python train.py --n_layer=9 --d_model=384 --n_head=6 --n_kv_head=6 --head_dim=64 --d_mlp=1024 --vocab_size=16384 --activation="swiglu" --norm="rmsnorm" --norm_place="pre" --norm_eps=1e-06 --positions="rope" --rope_base=10000.0 --rope_fraction=1.0 --qk_norm=false --attn_scale=0.125 --bias="none" --tie_embeddings=false --parallel_block=true --init="normal" --init_std_qkv=0.0396 --init_std_o=0.0 --init_std_up=0.0396 --init_std_down=0.0 --optimizer="soap_variant" --lr=0.00374 --beta1=0.95 --beta2=0.95 --weight_decay=0.052 --lr_head=0.00673 --grad_clip=1.0 --warmup_steps=200 --schedule="wsd" --decay_fraction=1.0 --decay_shape="linear" --final_lr_fraction=0.0 --batch_tokens=131072 --seq_len=1024 --doc_mask=true --train_tokens=697500000 --steps=5322 --dataset="wikipedia_en"
Each number is 200 + 20 x the weight over its row's rms, rounded and kept within 0 to 999. Layers, rows and columns count from 0. The size before them is the row's rms in percent of the matrix's.

# k: layer 5 attention key, 384x384, rms 0.104, rows 52-63, columns 128-255
# q: layer 5 attention query, 384x384, rms 0.101, rows 53-63, columns 128-255
# v: layer 5 attention value, 384x384, rms 0.159, rows 0-15, columns 128-255
# o: layer 5 attention output (transposed), 384x384, rms 0.142, rows 0-14, columns 128-255
k52,109,237,198,238,212,205,178,196,191,187,163,212,216,205,204,185,198,194,171,191,201,194,230,174,223,178,208,190,245,209,179,209,220,190,227,216,174,170,216,204,186,210,202,208,202,190,229,217,156,202,191,203,228,203,235,216,187,170,170,175,191,185,231,239,213,185,195,191,209,201,226,206,194,203,205,171,208,227,235,197,212,181,193,181,203,228,220,224,194,200,228,171,217,210,254,218,190,204,209,179,193,217,211,191,206,224,218,189,181,188,182,206,227,184,170,177,175,194,174,198,213,200,196,190,242,227,203,209,179
q53,131,197,171,236,203,180,195,224,238,215,178,166,209,226,187,171,194,207,172,218,205,232,197,163,231,216,202,187,198,219,218,195,183,187,184,194,233,187,217,213,201,186,198,176,197,190,213,170,233,192,182,227,200,179,196,174,182,180,176,213,166,185,207,178,178,187,171,189,211,195,199,204,222,181,221,188,193,188,214,220,184,202,176,187,194,184,196,195,193,186,224,193,166,191,193,172,205,212,201,206,271,178,213,170,217,160,195,139,168,184,194,204,198,202,212,224,208,181,183,168,193,184,196,203,202,232,216,192,208
k53,129,197,160,226,170,186,198,212,213,179,190,190,249,198,200,202,190,233,191,248,200,202,190,218,226,182,224,196,184,193,233,168,207,189,204,213,224,205,199,198,192,171,209,192,215,223,241,184,195,193,181,205,195,193,198,182,193,206,191,213,213,199,188,166,191,221,199,204,237,201,200,184,196,199,197,201,210,170,228,208,188,159,194,197,171,218,203,191,183,177,221,202,192,215,197,188,189,196,210,188,239,216,181,152,226,250,207,199,197,162,180,156,185,222,191,202,204,222,182,181,196,213,205,174,185,197,222,177,191
q54,137,200,193,210,216,237,169,184,212,201,221,238,197,207,212,161,182,202,202,212,203,191,212,228,208,258,216,180,179,202,206,181,199,216,209,237,176,215,200,213,219,234,198,192,176,195,177,207,221,230,198,194,211,182,161,152,199,203,217,187,190,182,224,197,204,196,168,206,210,193,187,218,182,171,219,211,204,248,194,173,206,231,190,211,179,207,221,213,174,202,215,217,202,193,205,206,176,212,177,225,195,213,217,241,232,203,220,199,220,204,244,182,224,181,215,221,166,238,190,160,193,205,201,191,214,215,174,202,199
k54,135,237,178,189,187,211,204,189,204,186,187,213,182,204,222,175,188,216,204,209,205,217,185,206,170,196,213,172,179,221,221,216,208,212,219,188,224,186,212,203,201,203,214,196,165,186,206,195,177,200,204,191,199,209,200,188,216,234,233,164,156,209,231,182,186,223,185,196,234,179,212,198,207,200,165,190,133,199,196,171,206,187,241,195,229,181,191,210,187,173,171,210,172,176,173,202,216,211,178,199,193,220,194,226,214,205,209,189,226,175,205,213,204,192,194,227,209,190,213,175,227,238,225,182,188,200,171,194,181
q55,143,178,216,224,200,188,240,239,156,212,178,185,238,217,200,197,208,160,187,158,196,199,173,205,202,183,203,166,176,166,194,198,212,178,185,197,241,204,221,186,206,199,190,200,216,167,219,241,207,189,214,222,164,203,208,192,240,207,168,177,185,183,181,189,205,226,219,217,219,196,205,198,232,218,188,174,201,197,203,172,194,182,203,180,223,190,173,214,192,229,185,201,231,209,190,191,206,202,156,206,206,197,200,203,171,191,197,188,144,194,204,136,185,194,174,209,223,184,189,217,191,215,181,183,257,217,187,212,192
k55,135,205,204,179,216,196,145,213,195,209,197,183,188,195,220,199,166,173,186,196,182,158,193,200,206,184,197,197,195,176,193,215,211,217,209,251,199,254,177,207,182,227,179,165,194,200,213,194,194,172,183,208,201,226,201,189,185,181,205,170,167,195,181,205,208,228,196,199,235,186,205,194,184,220,188,178,189,168,189,199,231,211,230,190,179,210,269,177,195,225,206,175,248,175,231,207,207,215,203,217,176,198,219,193,134,197,187,150,183,204,190,182,198,213,214,174,202,203,207,190,223,207,212,202,195,213,187,232,206
q56,141,215,237,176,210,210,187,162,232,211,219,225,209,172,198,230,162,200,200,192,174,185,185,188,230,193,201,204,184,217,165,224,191,233,170,218,171,215,232,215,172,195,214,174,240,180,149,192,179,199,200,210,222,211,209,164,205,213,189,215,215,186,209,216,190,217,245,190,209,184,176,198,237,209,205,205,188,185,220,190,188,219,198,215,208,190,203,190,204,199,186,187,183,220,195,216,175,175,197,237,170,189,233,203,200,210,192,185,174,194,192,212,196,218,207,225,186,212,217,219,225,180,188,188,158,179,163,231,198
k56,129,221,235,189,189,192,193,217,186,228,191,184,191,215,201,203,211,200,190,213,186,186,205,203,186,194,168,168,205,203,214,193,193,191,241,188,199,190,197,210,198,190,215,221,220,203,179,228,194,193,213,217,209,217,223,207,171,172,217,227,190,223,154,219,195,219,200,228,171,227,236,219,227,215,207,258,202,192,126,224,218,204,184,206,218,194,206,194,206,175,206,177,222,191,181,219,197,213,225,173,213,195,212,162,175,196,169,192,169,176,217,213,221,215,211,231,189,193,211,184,206,215,202,210,193,172,185,211,225
q57,158,170,179,222,209,213,209,175,182,226,200,218,229,195,220,166,215,187,211,201,188,204,214,193,192,232,186,224,203,188,189,185,196,235,205,198,206,209,199,228,237,207,224,198,217,215,198,204,197,194,183,186,190,223,201,225,191,177,168,193,220,184,232,171,225,184,213,207,203,207,227,180,193,261,206,217,174,200,180,238,204,200,232,188,198,179,178,206,196,192,213,224,219,189,203,217,174,187,201,188,223,197,206,166,209,200,179,193,176,222,185,213,245,219,221,191,180,214,211,194,217,189,203,132,205,200,189,213,201
k57,150,216,205,187,177,184,204,212,219,214,161,179,194,176,191,229,198,191,217,209,234,179,194,196,214,211,215,233,182,203,180,177,178,191,192,245,176,202,243,221,201,177,184,178,199,205,209,206,179,187,183,203,162,209,224,197,193,225,160,224,214,200,197,170,205,205,206,159,188,235,192,196,176,220,152,189,233,199,207,193,193,194,202,203,189,175,194,230,215,189,225,199,223,163,217,212,217,200,211,176,181,199,188,217,218,199,234,211,153,214,180,191,196,212,178,218,210,209,222,198,187,196,216,162,231,213,189,179,196
q58,140,154,235,186,212,214,200,187,210,219,206,185,174,217,178,207,204,189,170,221,195,211,189,165,173,156,211,184,199,209,213,214,152,219,209,196,210,192,218,210,238,186,177,202,224,186,204,168,178,200,165,201,203,191,196,202,209,191,191,193,212,175,210,181,199,218,179,218,208,209,225,196,187,193,199,201,185,170,203,205,205,181,188,153,164,209,191,209,211,195,227,217,231,197,183,190,189,172,211,207,220,193,211,206,197,166,176,215,242,136,202,176,208,183,205,205,204,187,228,176,177,199,207,198,257,200,166,208,216
k58,135,240,171,226,206,179,232,218,236,203,224,213,182,227,200,234,243,196,192,218,204,186,232,189,207,213,211,211,203,190,221,194,192,205,193,220,207,149,202,221,226,179,208,232,213,179,171,201,178,198,183,237,185,229,144,202,193,181,200,194,192,209,196,187,210,200,185,198,205,220,197,230,208,195,219,237,178,189,181,194,212,202,218,221,188,211,211,193,183,200,201,183,232,215,185,204,203,183,193,192,205,216,204,178,218,186,173,197,211,172,190,180,180,237,224,202,216,200,221,212,194,221,200,221,187,185,215,182,199
q59,146,202,215,185,212,235,184,209,188,195,236,227,184,208,170,228,196,208,175,175,211,211,204,201,188,175,169,212,226,231,209,236,185,186,194,210,223,203,182,193,187,206,185,200,153,237,199,174,208,201,188,240,209,218,194,163,196,215,181,197,193,209,209,191,208,182,200,210,218,202,206,163,199,182,191,177,213,193,182,211,200,182,202,186,194,198,220,210,241,219,177,200,180,224,139,209,192,208,191,223,215,243,199,203,212,198,194,142,240,207,171,155,161,192,209,223,182,198,183,199,180,161,178,174,181,172,219,177,211
k59,147,185,202,201,208,220,206,234,163,204,209,236,169,230,169,186,179,196,223,198,179,203,200,196,213,218,180,201,240,193,218,224,184,207,215,242,172,214,188,206,259,193,165,219,222,197,194,177,175,156,196,225,197,195,238,157,193,196,219,197,196,216,191,217,234,169,226,225,205,196,211,196,183,177,165,231,208,192,172,196,197,219,205,221,185,231,184,181,197,173,159,195,192,212,229,222,238,196,205,179,224,210,201,232,213,201,234,174,196,204,203,200,173,219,207,228,230,194,193,188,198,207,175,194,203,175,228,187,185
q60,138,204,169,218,209,184,188,182,195,216,181,228,181,180,186,176,198,212,216,217,196,211,214,223,212,200,190,175,177,263,199,206,192,221,231,205,217,215,211,234,184,198,203,164,201,205,183,172,237,196,231,213,175,179,217,171,173,196,190,200,189,175,232,197,199,208,224,214,193,259,217,190,188,202,189,181,176,234,217,215,189,221,187,187,232,234,192,204,167,219,192,210,208,179,190,201,223,209,209,184,150,189,170,189,204,193,205,185,201,205,269,213,208,208,226,186,174,231,180,206,164,190,189,219,164,205,203,224,193
k60,131,164,170,194,202,235,203,174,201,182,178,202,214,206,183,223,186,201,219,171,222,223,207,199,177,156,215,169,196,210,202,196,220,219,223,218,202,167,188,239,169,197,208,148,229,202,187,229,217,166,216,155,197,202,229,176,164,167,189,207,213,209,207,204,217,161,211,182,248,212,214,185,200,243,206,200,205,202,227,174,194,167,162,200,203,204,211,192,204,220,225,212,188,229,172,191,224,157,181,241,182,216,193,190,152,181,194,233,197,206,220,181,193,220,225,204,203,248,187,192,167,204,216,206,199,221,199,215,184
q61,138,213,183,165,208,188,206,208,199,175,198,193,228,174,184,191,191,208,226,216,177,208,213,181,201,210,219,216,199,226,200,207,250,186,194,158,190,216,230,214,204,202,191,201,183,190,175,223,170,176,189,189,178,221,196,204,165,236,190,192,223,249,207,170,234,236,178,174,196,209,153,214,201,192,190,197,266,173,225,198,188,147,209,177,248,202,137,164,198,207,205,194,213,212,189,185,181,180,188,209,222,215,206,181,220,216,204,175,185,173,209,198,210,191,205,248,168,153,198,219,157,167,173,209,198,213,213,181,182
k61,127,204,192,208,161,206,206,218,207,190,201,220,208,166,206,154,196,195,195,206,230,201,198,201,223,186,209,234,197,227,198,236,205,195,194,187,176,240,191,214,159,232,200,230,186,212,189,200,211,181,174,186,217,225,178,189,178,190,199,214,186,189,176,197,244,204,209,225,208,176,188,186,179,224,186,211,226,189,186,190,195,151,203,212,141,239,197,199,230,196,238,174,196,189,162,197,223,242,242,192,212,189,171,200,220,206,230,203,216,230,220,191,207,207,206,240,174,189,204,208,218,231,252,194,189,223,220,179,194
q62,148,220,195,193,172,194,171,206,217,188,215,195,181,229,204,160,214,192,210,190,189,172,216,153,179,187,236,152,173,212,216,229,214,181,240,184,174,224,257,163,189,205,173,193,190,188,228,179,188,195,233,237,243,213,181,224,186,197,232,201,203,212,185,187,176,203,212,187,207,210,231,197,194,203,166,203,219,181,179,188,186,194,197,220,175,224,182,185,177,201,223,198,212,197,228,222,216,215,203,179,198,194,211,205,198,202,210,183,214,168,202,159,191,155,194,162,201,187,160,194,177,226,237,175,206,227,191,217,206
k62,138,185,197,162,180,208,205,162,192,213,230,209,200,178,206,194,170,179,218,171,190,197,190,236,211,200,192,186,210,202,204,200,226,239,168,189,176,235,194,203,194,159,144,171,192,212,181,180,175,188,197,229,204,225,170,204,215,203,204,171,238,181,202,239,234,210,181,235,207,193,174,177,191,213,195,229,197,204,215,209,177,194,198,189,162,207,198,174,203,193,231,201,215,198,203,199,189,223,242,220,216,245,201,205,182,162,179,154,210,205,205,199,219,204,210,168,226,201,185,207,217,195,198,191,230,189,241,214,223
q63,136,177,199,222,175,185,161,204,211,235,235,206,242,218,197,188,192,209,189,208,181,195,198,171,187,193,208,198,177,205,190,236,203,209,207,169,173,204,233,222,200,224,202,183,209,229,183,183,224,199,209,217,206,198,194,231,232,165,179,186,224,172,209,198,181,196,197,205,227,199,197,190,197,185,211,185,211,165,221,181,212,204,158,224,187,222,215,217,208,208,187,200,194,183,190,228,238,169,223,173,216,230,186,205,187,207,223,188,202,227,160,257,217,204,182,217,189,196,214,216,229,229,198,166,225,192,184,196,205
k63,134,205,211,224,180,208,207,208,163,208,197,187,227,210,210,207,184,216,230,204,186,173,177,187,227,223,194,211,206,183,174,238,200,219,193,188,198,180,203,194,200,180,196,179,174,178,191,189,210,207,190,217,213,209,204,206,223,183,182,186,224,219,226,198,198,228,215,211,180,166,215,232,213,221,180,233,202,179,204,207,218,214,202,191,192,190,207,214,238,251,224,216,198,154,207,208,187,227,198,204,205,230,161,160,188,250,185,226,213,205,222,184,180,202,174,244,188,160,180,179,191,205,197,196,179,197,186,188,181
v0,101,235,207,218,216,166,172,167,224,179,264,202,205,220,203,203,185,255,246,181,216,164,208,196,173,209,213,230,180,188,215,181,175,155,180,193,169,159,199,210,179,257,228,168,206,209,176,181,201,178,186,214,193,222,174,216,172,208,168,184,235,220,231,210,185,225,206,245,216,168,240,197,217,221,175,218,203,183,195,183,207,211,211,178,215,216,202,240,207,193,183,178,194,155,190,182,222,200,209,201,208,216,191,229,210,185,211,226,187,213,188,212,193,236,201,190,225,190,241,201,214,198,218,201,208,200,177,192,191
o0,105,188,210,185,212,202,224,238,206,196,183,179,180,157,201,211,171,163,196,231,228,194,205,196,186,160,183,214,181,190,193,182,202,219,211,231,214,219,198,203,153,221,194,217,161,189,210,195,197,197,186,184,193,210,187,199,180,219,200,188,213,238,187,213,211,181,214,177,223,153,200,221,243,204,204,246,166,181,195,218,199,212,189,195,168,163,215,213,215,218,176,189,200,215,191,185,186,205,199,228,243,220,228,214,164,182,207,208,216,210,175,168,219,225,217,192,203,214,167,219,189,179,176,208,198,215,181,174,178
v1,110,228,184,192,205,213,191,205,201,188,211,205,191,219,195,252,223,212,210,192,212,222,180,192,196,180,204,196,170,198,225,202,190,189,179,207,244,214,233,205,206,184,213,174,168,208,197,164,222,237,190,179,198,177,165,205,180,177,216,223,244,188,179,185,220,221,207,205,199,227,212,213,197,169,196,219,221,211,186,196,231,205,188,187,179,217,209,199,201,218,189,208,229,204,168,205,199,199,171,208,223,195,216,210,206,196,232,201,151,255,245,198,213,211,171,220,220,210,160,186,169,189,196,199,211,190,185,215,218
o1,106,225,195,216,219,210,226,202,189,196,180,181,208,232,178,166,219,164,163,212,213,209,186,209,187,204,194,186,192,187,226,228,215,220,207,207,201,216,198,190,205,182,227,206,170,225,185,213,227,174,167,181,203,242,196,197,176,222,168,233,193,198,205,209,207,201,195,218,183,170,157,189,230,220,219,171,178,213,205,169,147,201,187,199,201,185,197,217,204,210,212,243,210,200,243,241,200,214,170,211,200,154,200,213,205,209,164,198,207,214,226,191,188,192,219,208,188,184,186,187,202,215,185,218,193,209,187,229,196
v2,110,188,194,190,193,188,214,197,187,195,187,219,216,210,206,207,171,195,202,156,210,189,210,188,220,193,215,229,229,168,192,228,184,198,179,210,199,190,178,163,146,223,206,182,180,190,185,173,220,209,175,224,203,198,196,221,205,207,238,193,191,198,212,204,205,181,198,192,198,217,240,197,226,204,218,209,205,193,210,230,246,193,219,237,196,162,209,208,191,184,222,205,246,182,191,205,202,221,205,244,198,212,190,209,207,226,182,183,196,183,170,211,176,194,230,186,196,216,241,213,215,207,183,223,206,210,227,200,166
o2,110,204,208,192,194,210,214,187,257,189,181,168,221,221,218,158,200,207,201,186,252,175,189,175,188,205,218,211,173,189,193,206,203,188,190,190,194,213,178,175,202,236,222,177,190,230,227,192,172,196,199,176,190,194,151,215,208,201,201,188,177,200,208,237,217,188,196,183,211,182,211,189,203,227,218,179,234,217,212,198,220,220,218,199,165,248,229,222,162,216,173,197,209,170,194,188,202,191,189,201,240,183,180,189,205,223,206,233,228,210,206,155,207,200,163,182,172,204,178,195,229,214,185,202,196,204,206,185,207
v3,114,181,214,195,202,214,188,201,163,155,201,202,211,199,223,219,242,220,202,173,205,219,217,174,132,190,206,214,182,221,190,201,209,204,205,204,206,229,197,239,180,188,182,219,190,178,197,191,185,168,216,188,198,201,212,214,203,191,174,200,199,231,211,156,153,195,230,208,201,257,168,189,187,177,173,193,155,177,198,240,200,228,203,190,188,199,210,191,182,222,253,209,180,185,192,202,192,210,180,224,238,162,230,219,232,157,208,198,228,198,220,176,205,176,211,166,202,195,222,190,207,212,225,216,267,147,224,223,200
o3,108,201,197,185,220,199,209,176,201,165,194,194,185,181,171,180,161,187,183,199,195,205,184,211,217,216,212,206,167,223,154,230,200,187,233,188,171,190,211,182,189,208,205,216,241,220,225,189,198,208,170,162,208,202,178,213,178,223,221,209,234,241,214,177,198,177,219,212,169,226,173,176,194,212,212,189,223,186,199,209,209,211,194,214,181,211,224,218,192,183,206,172,192,200,206,192,186,214,230,163,190,204,194,205,198,208,200,227,209,171,195,215,187,191,193,145,212,232,192,194,243,218,218,215,173,151,197,213,204
v4,111,233,143,223,230,173,181,210,238,185,176,188,222,232,235,203,228,199,205,206,176,184,244,153,199,221,198,164,156,221,187,199,194,201,205,197,208,175,201,185,206,174,192,201,186,197,207,214,245,194,191,156,171,204,217,202,186,188,212,210,194,244,222,213,208,190,175,184,209,194,163,178,198,192,222,220,173,196,201,188,216,193,206,210,191,212,226,194,177,183,179,214,177,214,179,209,208,199,175,201,183,178,181,162,215,195,223,190,222,171,188,160,196,207,191,194,179,217,201,193,209,179,218,192,169,209,219,221,203
o4,108,213,200,196,165,196,159,203,221,216,197,221,185,199,207,177,219,212,189,231,207,173,204,210,201,175,195,189,206,215,210,207,213,225,205,205,201,212,221,166,184,208,238,158,198,222,205,205,203,195,222,191,201,206,176,181,216,185,214,201,240,207,205,197,203,181,230,186,219,213,202,192,226,160,176,186,248,201,200,185,181,228,243,221,188,174,199,206,250,239,193,221,222,178,213,187,171,200,207,186,183,177,191,198,191,203,196,212,194,224,163,213,214,201,164,208,167,200,188,189,184,225,241,197,188,191,202,204,195
v5,105,199,204,214,188,200,199,194,193,196,246,245,221,227,171,224,183,205,212,208,185,160,177,201,183,209,180,231,163,212,236,180,237,204,219,185,204,200,189,180,210,196,208,172,179,197,200,239,191,194,167,194,210,198,185,222,206,180,200,192,212,176,205,182,218,230,206,195,207,227,205,215,164,187,208,191,211,228,169,197,187,184,228,203,219,207,205,211,161,202,225,195,230,220,223,193,154,215,213,226,170,182,214,232,208,211,212,204,202,185,160,221,174,220,197,181,205,210,210,195,248,193,216,204,196,178,216,193,210
o5,105,203,217,230,180,191,196,220,223,224,196,171,201,215,188,203,180,231,199,178,235,200,236,216,254,216,209,226,205,190,181,189,178,186,189,215,181,195,187,189,184,210,200,173,239,197,189,188,200,198,189,184,177,165,212,163,212,204,219,178,217,201,183,196,159,185,179,175,202,186,182,194,238,222,211,191,182,199,173,201,217,192,229,195,208,203,228,213,218,198,200,179,185,206,204,213,200,178,201,207,190,220,156,214,194,195,174,183,221,221,181,209,167,201,207,204,182,182,215,195,193,215,192,167,195,182,169,181,187
v6,113,247,233,202,206,213,202,194,196,181,203,202,181,199,191,227,194,204,173,218,194,214,212,202,192,216,190,205,198,184,212,221,160,199,208,187,160,221,203,225,173,239,177,202,206,180,202,220,180,239,215,220,202,187,197,194,160,191,191,216,196,183,194,177,204,215,175,222,186,167,188,223,213,231,189,194,205,193,188,201,206,222,207,198,208,199,198,163,219,220,182,227,169,193,187,182,194,182,214,197,199,187,213,203,221,237,221,194,198,194,221,217,210,186,165,167,164,225,197,159,191,231,204,181,197,234,161,182,185
o6,107,193,188,202,211,219,196,221,213,206,195,206,216,181,208,187,189,201,233,168,231,238,179,204,210,213,178,231,231,190,226,162,180,179,198,210,220,212,209,195,198,194,194,213,153,176,211,197,172,183,218,193,205,207,201,197,189,216,199,170,229,172,218,169,218,191,205,195,220,206,213,221,201,203,218,231,232,164,201,209,246,213,188,207,180,200,222,223,192,194,201,176,208,212,228,204,205,216,218,213,192,210,202,206,221,188,195,181,211,172,226,198,172,205,235,212,210,204,196,207,178,194,198,224,193,200,210,227,189
v7,109,194,172,225,158,175,197,235,170,233,187,207,206,215,216,214,212,220,237,190,209,187,210,188,200,174,157,213,193,192,180,224,143,211,210,191,188,224,191,194,212,214,196,205,210,208,195,188,162,184,188,167,218,173,195,174,210,219,214,230,205,221,174,227,180,202,204,202,186,184,185,214,199,218,199,218,217,186,219,192,160,209,210,194,214,236,227,168,194,178,197,228,220,224,227,194,224,195,206,212,203,189,197,177,211,221,202,228,205,209,173,201,218,181,206,174,190,203,208,177,198,183,192,214,170,216,179,205,234
o7,102,198,219,186,231,200,178,193,203,253,184,202,184,208,191,200,234,229,218,202,196,205,229,184,210,213,184,203,206,240,211,188,182,198,183,161,195,184,190,226,178,210,187,236,190,197,214,208,221,192,152,193,195,233,220,187,207,231,195,248,212,247,202,192,209,189,176,188,211,206,202,225,223,193,249,191,203,232,227,202,162,198,219,202,180,218,217,165,179,222,195,237,208,179,190,205,193,219,211,200,165,207,224,177,238,184,169,216,202,189,190,200,172,217,207,210,220,172,201,201,205,218,199,247,232,234,193,201,182
v8,102,209,180,216,210,227,201,207,224,202,210,198,188,192,222,190,171,241,193,228,209,182,202,191,214,177,204,190,220,197,195,152,209,206,193,191,207,221,236,208,186,203,185,178,190,237,194,184,173,204,197,208,257,166,191,225,180,210,196,220,196,177,176,161,208,176,191,199,188,213,237,228,169,229,143,166,180,174,219,213,215,197,189,198,219,196,214,224,164,207,219,162,223,190,188,213,228,200,227,229,234,201,225,195,157,249,187,237,180,216,172,157,170,204,218,206,192,187,170,158,241,211,207,216,190,236,178,218,153
o8,101,192,197,204,189,213,219,226,176,197,199,217,198,232,216,195,178,184,220,189,202,230,183,203,132,179,217,202,229,203,195,185,177,201,176,199,204,158,176,196,232,208,176,230,226,170,180,162,218,204,174,183,192,238,182,225,169,248,245,228,192,190,181,205,184,232,221,240,202,184,194,169,217,171,194,200,164,229,218,184,177,228,234,202,218,205,192,213,239,222,208,199,224,201,182,161,186,183,198,209,192,201,160,209,214,199,212,211,226,196,181,222,186,175,196,199,208,204,184,221,190,233,218,178,181,194,215,224,211
v9,112,198,207,202,180,209,193,213,195,160,179,180,227,194,220,204,188,203,167,186,220,216,198,240,228,224,198,199,172,146,197,182,217,178,197,212,189,182,249,207,171,162,186,187,204,200,181,200,190,188,217,257,176,209,196,197,217,190,215,205,208,237,178,218,191,175,180,175,202,192,187,194,206,188,163,228,222,204,202,225,191,222,188,217,211,180,184,188,168,208,217,166,197,200,218,179,200,181,194,210,197,182,205,202,204,200,211,239,214,194,224,176,179,232,197,184,184,196,190,178,216,201,209,192,151,195,176,151,179
o9,105,182,203,205,212,211,196,227,172,211,208,212,198,199,177,194,217,194,204,159,179,215,208,197,181,191,153,206,200,216,191,200,215,199,204,208,213,192,201,214,198,234,189,205,223,172,192,180,174,213,220,236,174,235,198,212,188,200,188,184,247,149,191,222,164,191,193,202,218,193,170,206,234,155,174,213,202,198,216,162,227,232,171,199,214,213,214,186,247,196,217,183,221,225,158,230,224,206,193,209,183,188,188,208,179,231,171,197,226,206,210,198,180,181,179,202,208,211,194,219,224,187,212,185,171,204,201,218,227
v10,109,185,225,201,214,206,179,215,210,184,211,197,207,224,189,208,238,190,166,177,189,197,201,208,205,222,188,215,218,231,187,208,215,195,169,183,236,199,160,200,203,212,213,163,194,172,200,207,200,218,196,200,205,211,223,215,192,193,185,211,188,186,172,250,230,202,179,226,196,210,174,162,192,180,191,232,188,207,218,191,200,182,235,215,213,200,221,182,244,203,212,194,202,193,211,219,182,184,157,199,204,181,183,226,172,194,205,217,203,167,208,188,176,193,204,174,209,178,190,216,232,225,190,186,189,187,188,194,202
o10,105,201,177,198,248,212,197,176,199,189,188,184,227,199,196,236,210,226,171,194,198,232,181,191,237,210,202,206,206,200,172,218,208,221,214,194,208,217,201,183,235,195,181,190,191,210,176,179,213,201,205,190,214,207,199,203,212,200,207,198,212,219,182,181,174,233,196,178,198,190,223,208,207,225,212,205,225,195,176,213,170,206,225,221,216,193,197,193,190,161,137,229,185,194,181,179,209,192,201,189,189,201,188,221,221,196,217,203,237,174,215,199,226,201,156,202,202,194,193,220,184,203,189,201,184,184,197,186,205
v11,108,196,223,234,195,196,180,189,198,227,166,196,182,163,173,208,204,179,212,145,236,247,177,222,261,209,208,160,142,217,200,167,209,212,210,193,171,220,221,189,219,186,191,206,197,176,184,237,226,215,212,208,152,198,220,246,217,208,212,172,241,192,212,196,185,204,167,209,152,197,179,204,205,173,185,186,204,200,225,190,227,191,180,225,162,190,199,196,200,178,200,227,189,185,186,210,188,202,208,171,176,212,193,207,202,225,208,229,164,187,183,204,179,185,205,232,208,204,206,178,229,180,219,197,196,214,190,170,190
o11,099,227,171,205,228,206,218,199,204,221,250,230,224,197,211,195,195,184,197,203,179,189,210,186,198,161,177,219,177,200,189,185,230,206,204,203,212,187,173,200,219,233,170,208,162,184,227,207,189,223,173,228,170,188,167,191,208,187,203,218,211,162,229,199,194,184,211,185,227,192,184,199,196,199,191,183,206,200,178,209,176,211,224,180,218,216,200,191,204,213,250,168,205,204,229,213,206,182,207,207,168,216,220,201,195,208,215,198,203,215,192,185,159,173,196,189,196,200,178,187,153,197,221,176,180,213,208,200,166
v12,112,219,199,238,223,163,221,206,177,210,196,206,194,160,195,176,186,190,184,230,183,199,218,218,219,225,176,211,186,178,215,209,175,180,206,224,196,194,216,213,172,228,195,180,191,216,183,208,186,223,185,226,197,207,202,170,203,188,199,193,188,178,195,221,229,264,203,221,198,203,209,161,240,217,212,210,199,167,186,173,228,169,193,199,183,219,182,217,166,208,164,195,201,195,213,234,215,163,223,201,192,208,205,199,165,208,202,199,216,196,185,210,195,213,171,158,172,208,205,232,193,217,201,233,201,210,199,209,200
o12,108,200,198,181,190,181,195,234,226,183,194,202,191,231,211,254,215,189,188,188,195,228,185,199,171,170,208,211,208,209,208,209,214,185,207,200,207,211,236,178,197,203,192,217,189,213,172,190,226,202,208,180,152,147,207,173,215,216,158,179,174,196,203,193,197,191,206,211,215,172,219,198,209,193,214,232,183,216,205,190,172,194,205,212,197,190,198,205,188,160,232,178,166,210,221,178,185,227,184,184,190,182,186,181,230,198,191,205,204,263,184,201,173,214,190,200,176,174,187,200,182,209,191,207,179,216,230,172,211
v13,106,170,181,187,228,158,193,202,216,184,208,231,217,214,205,188,184,190,192,196,186,252,201,209,226,190,216,203,188,213,211,215,180,188,216,207,180,171,214,184,204,193,211,206,214,206,192,194,191,189,196,165,202,192,227,203,199,156,205,199,213,209,213,155,222,185,189,243,194,225,207,215,199,218,225,214,231,197,194,193,194,180,213,216,180,227,224,239,231,216,212,201,239,188,183,195,194,215,195,210,220,209,186,198,211,192,228,215,163,194,191,209,182,216,208,179,177,215,208,172,186,198,205,210,187,213,227,196,216
o13,105,193,212,245,206,194,230,184,189,232,209,202,196,233,214,185,169,197,174,156,197,192,175,220,161,214,216,183,209,215,211,201,204,189,191,189,181,184,196,189,219,193,221,157,211,195,203,220,194,196,198,150,190,196,191,166,189,205,169,200,200,196,196,200,180,253,225,224,208,184,152,148,211,194,195,232,201,210,182,179,210,246,182,201,183,197,166,195,171,226,212,221,220,205,201,205,225,173,200,213,211,173,196,209,202,211,173,193,202,189,219,136,212,200,210,226,220,237,196,177,172,175,205,208,214,183,201,215,194
v14,105,204,192,195,219,197,225,183,207,214,240,178,199,232,181,230,172,239,225,206,195,212,200,171,215,212,243,239,217,197,200,208,166,209,241,209,212,189,204,188,197,173,191,224,199,199,191,206,185,195,224,199,189,241,185,191,188,202,185,201,201,194,212,196,215,222,212,210,182,184,162,171,172,247,213,188,169,202,205,221,214,231,169,201,180,176,214,209,172,179,186,230,217,215,205,206,186,201,131,203,213,191,202,216,223,197,209,210,185,201,195,175,177,166,178,236,199,179,198,195,198,200,238,219,182,211,226,209,190
o14,110,214,225,210,222,211,204,188,202,196,202,162,205,182,190,211,208,208,197,230,204,196,219,212,189,187,188,206,211,209,193,197,215,197,211,230,208,205,199,193,199,197,163,203,215,213,194,226,191,199,204,200,194,204,170,248,201,195,195,193,186,189,199,184,162,204,196,206,186,177,218,209,240,176,161,183,200,189,222,175,219,186,224,211,204,216,201,221,168,216,215,207,217,190,187,197,178,156,206,181,154,248,212,179,217,175,227,195,222,218,181,180,187,272,195,186,208,244,214,170,202,208,179,189,196,208,212,212,218
v15,116,220,184,173,194,198,166,204,195,180,245,192,246,214,173,189,184,205,191,201,196,186,157,218,198,168,187,234,171,179,204,231,255,220,189,210,175,192,245,225,188,223,181,191,190,211,220,186,175,223,181,208,181,182,221,212,226,205,193,205,189,225,204,196,192,207,220,189,203,185,221,206,227,226,191,226,197,163,211,201,191,213,227,213,180,206,204,244,196,211,215,205,196,227,194,187,219,208,168,209,229,184,196,186,195,206,183,186,213,210,206,223,199,216,207,207,202,205,179,163,233,192,184,209,182,193,200,236,203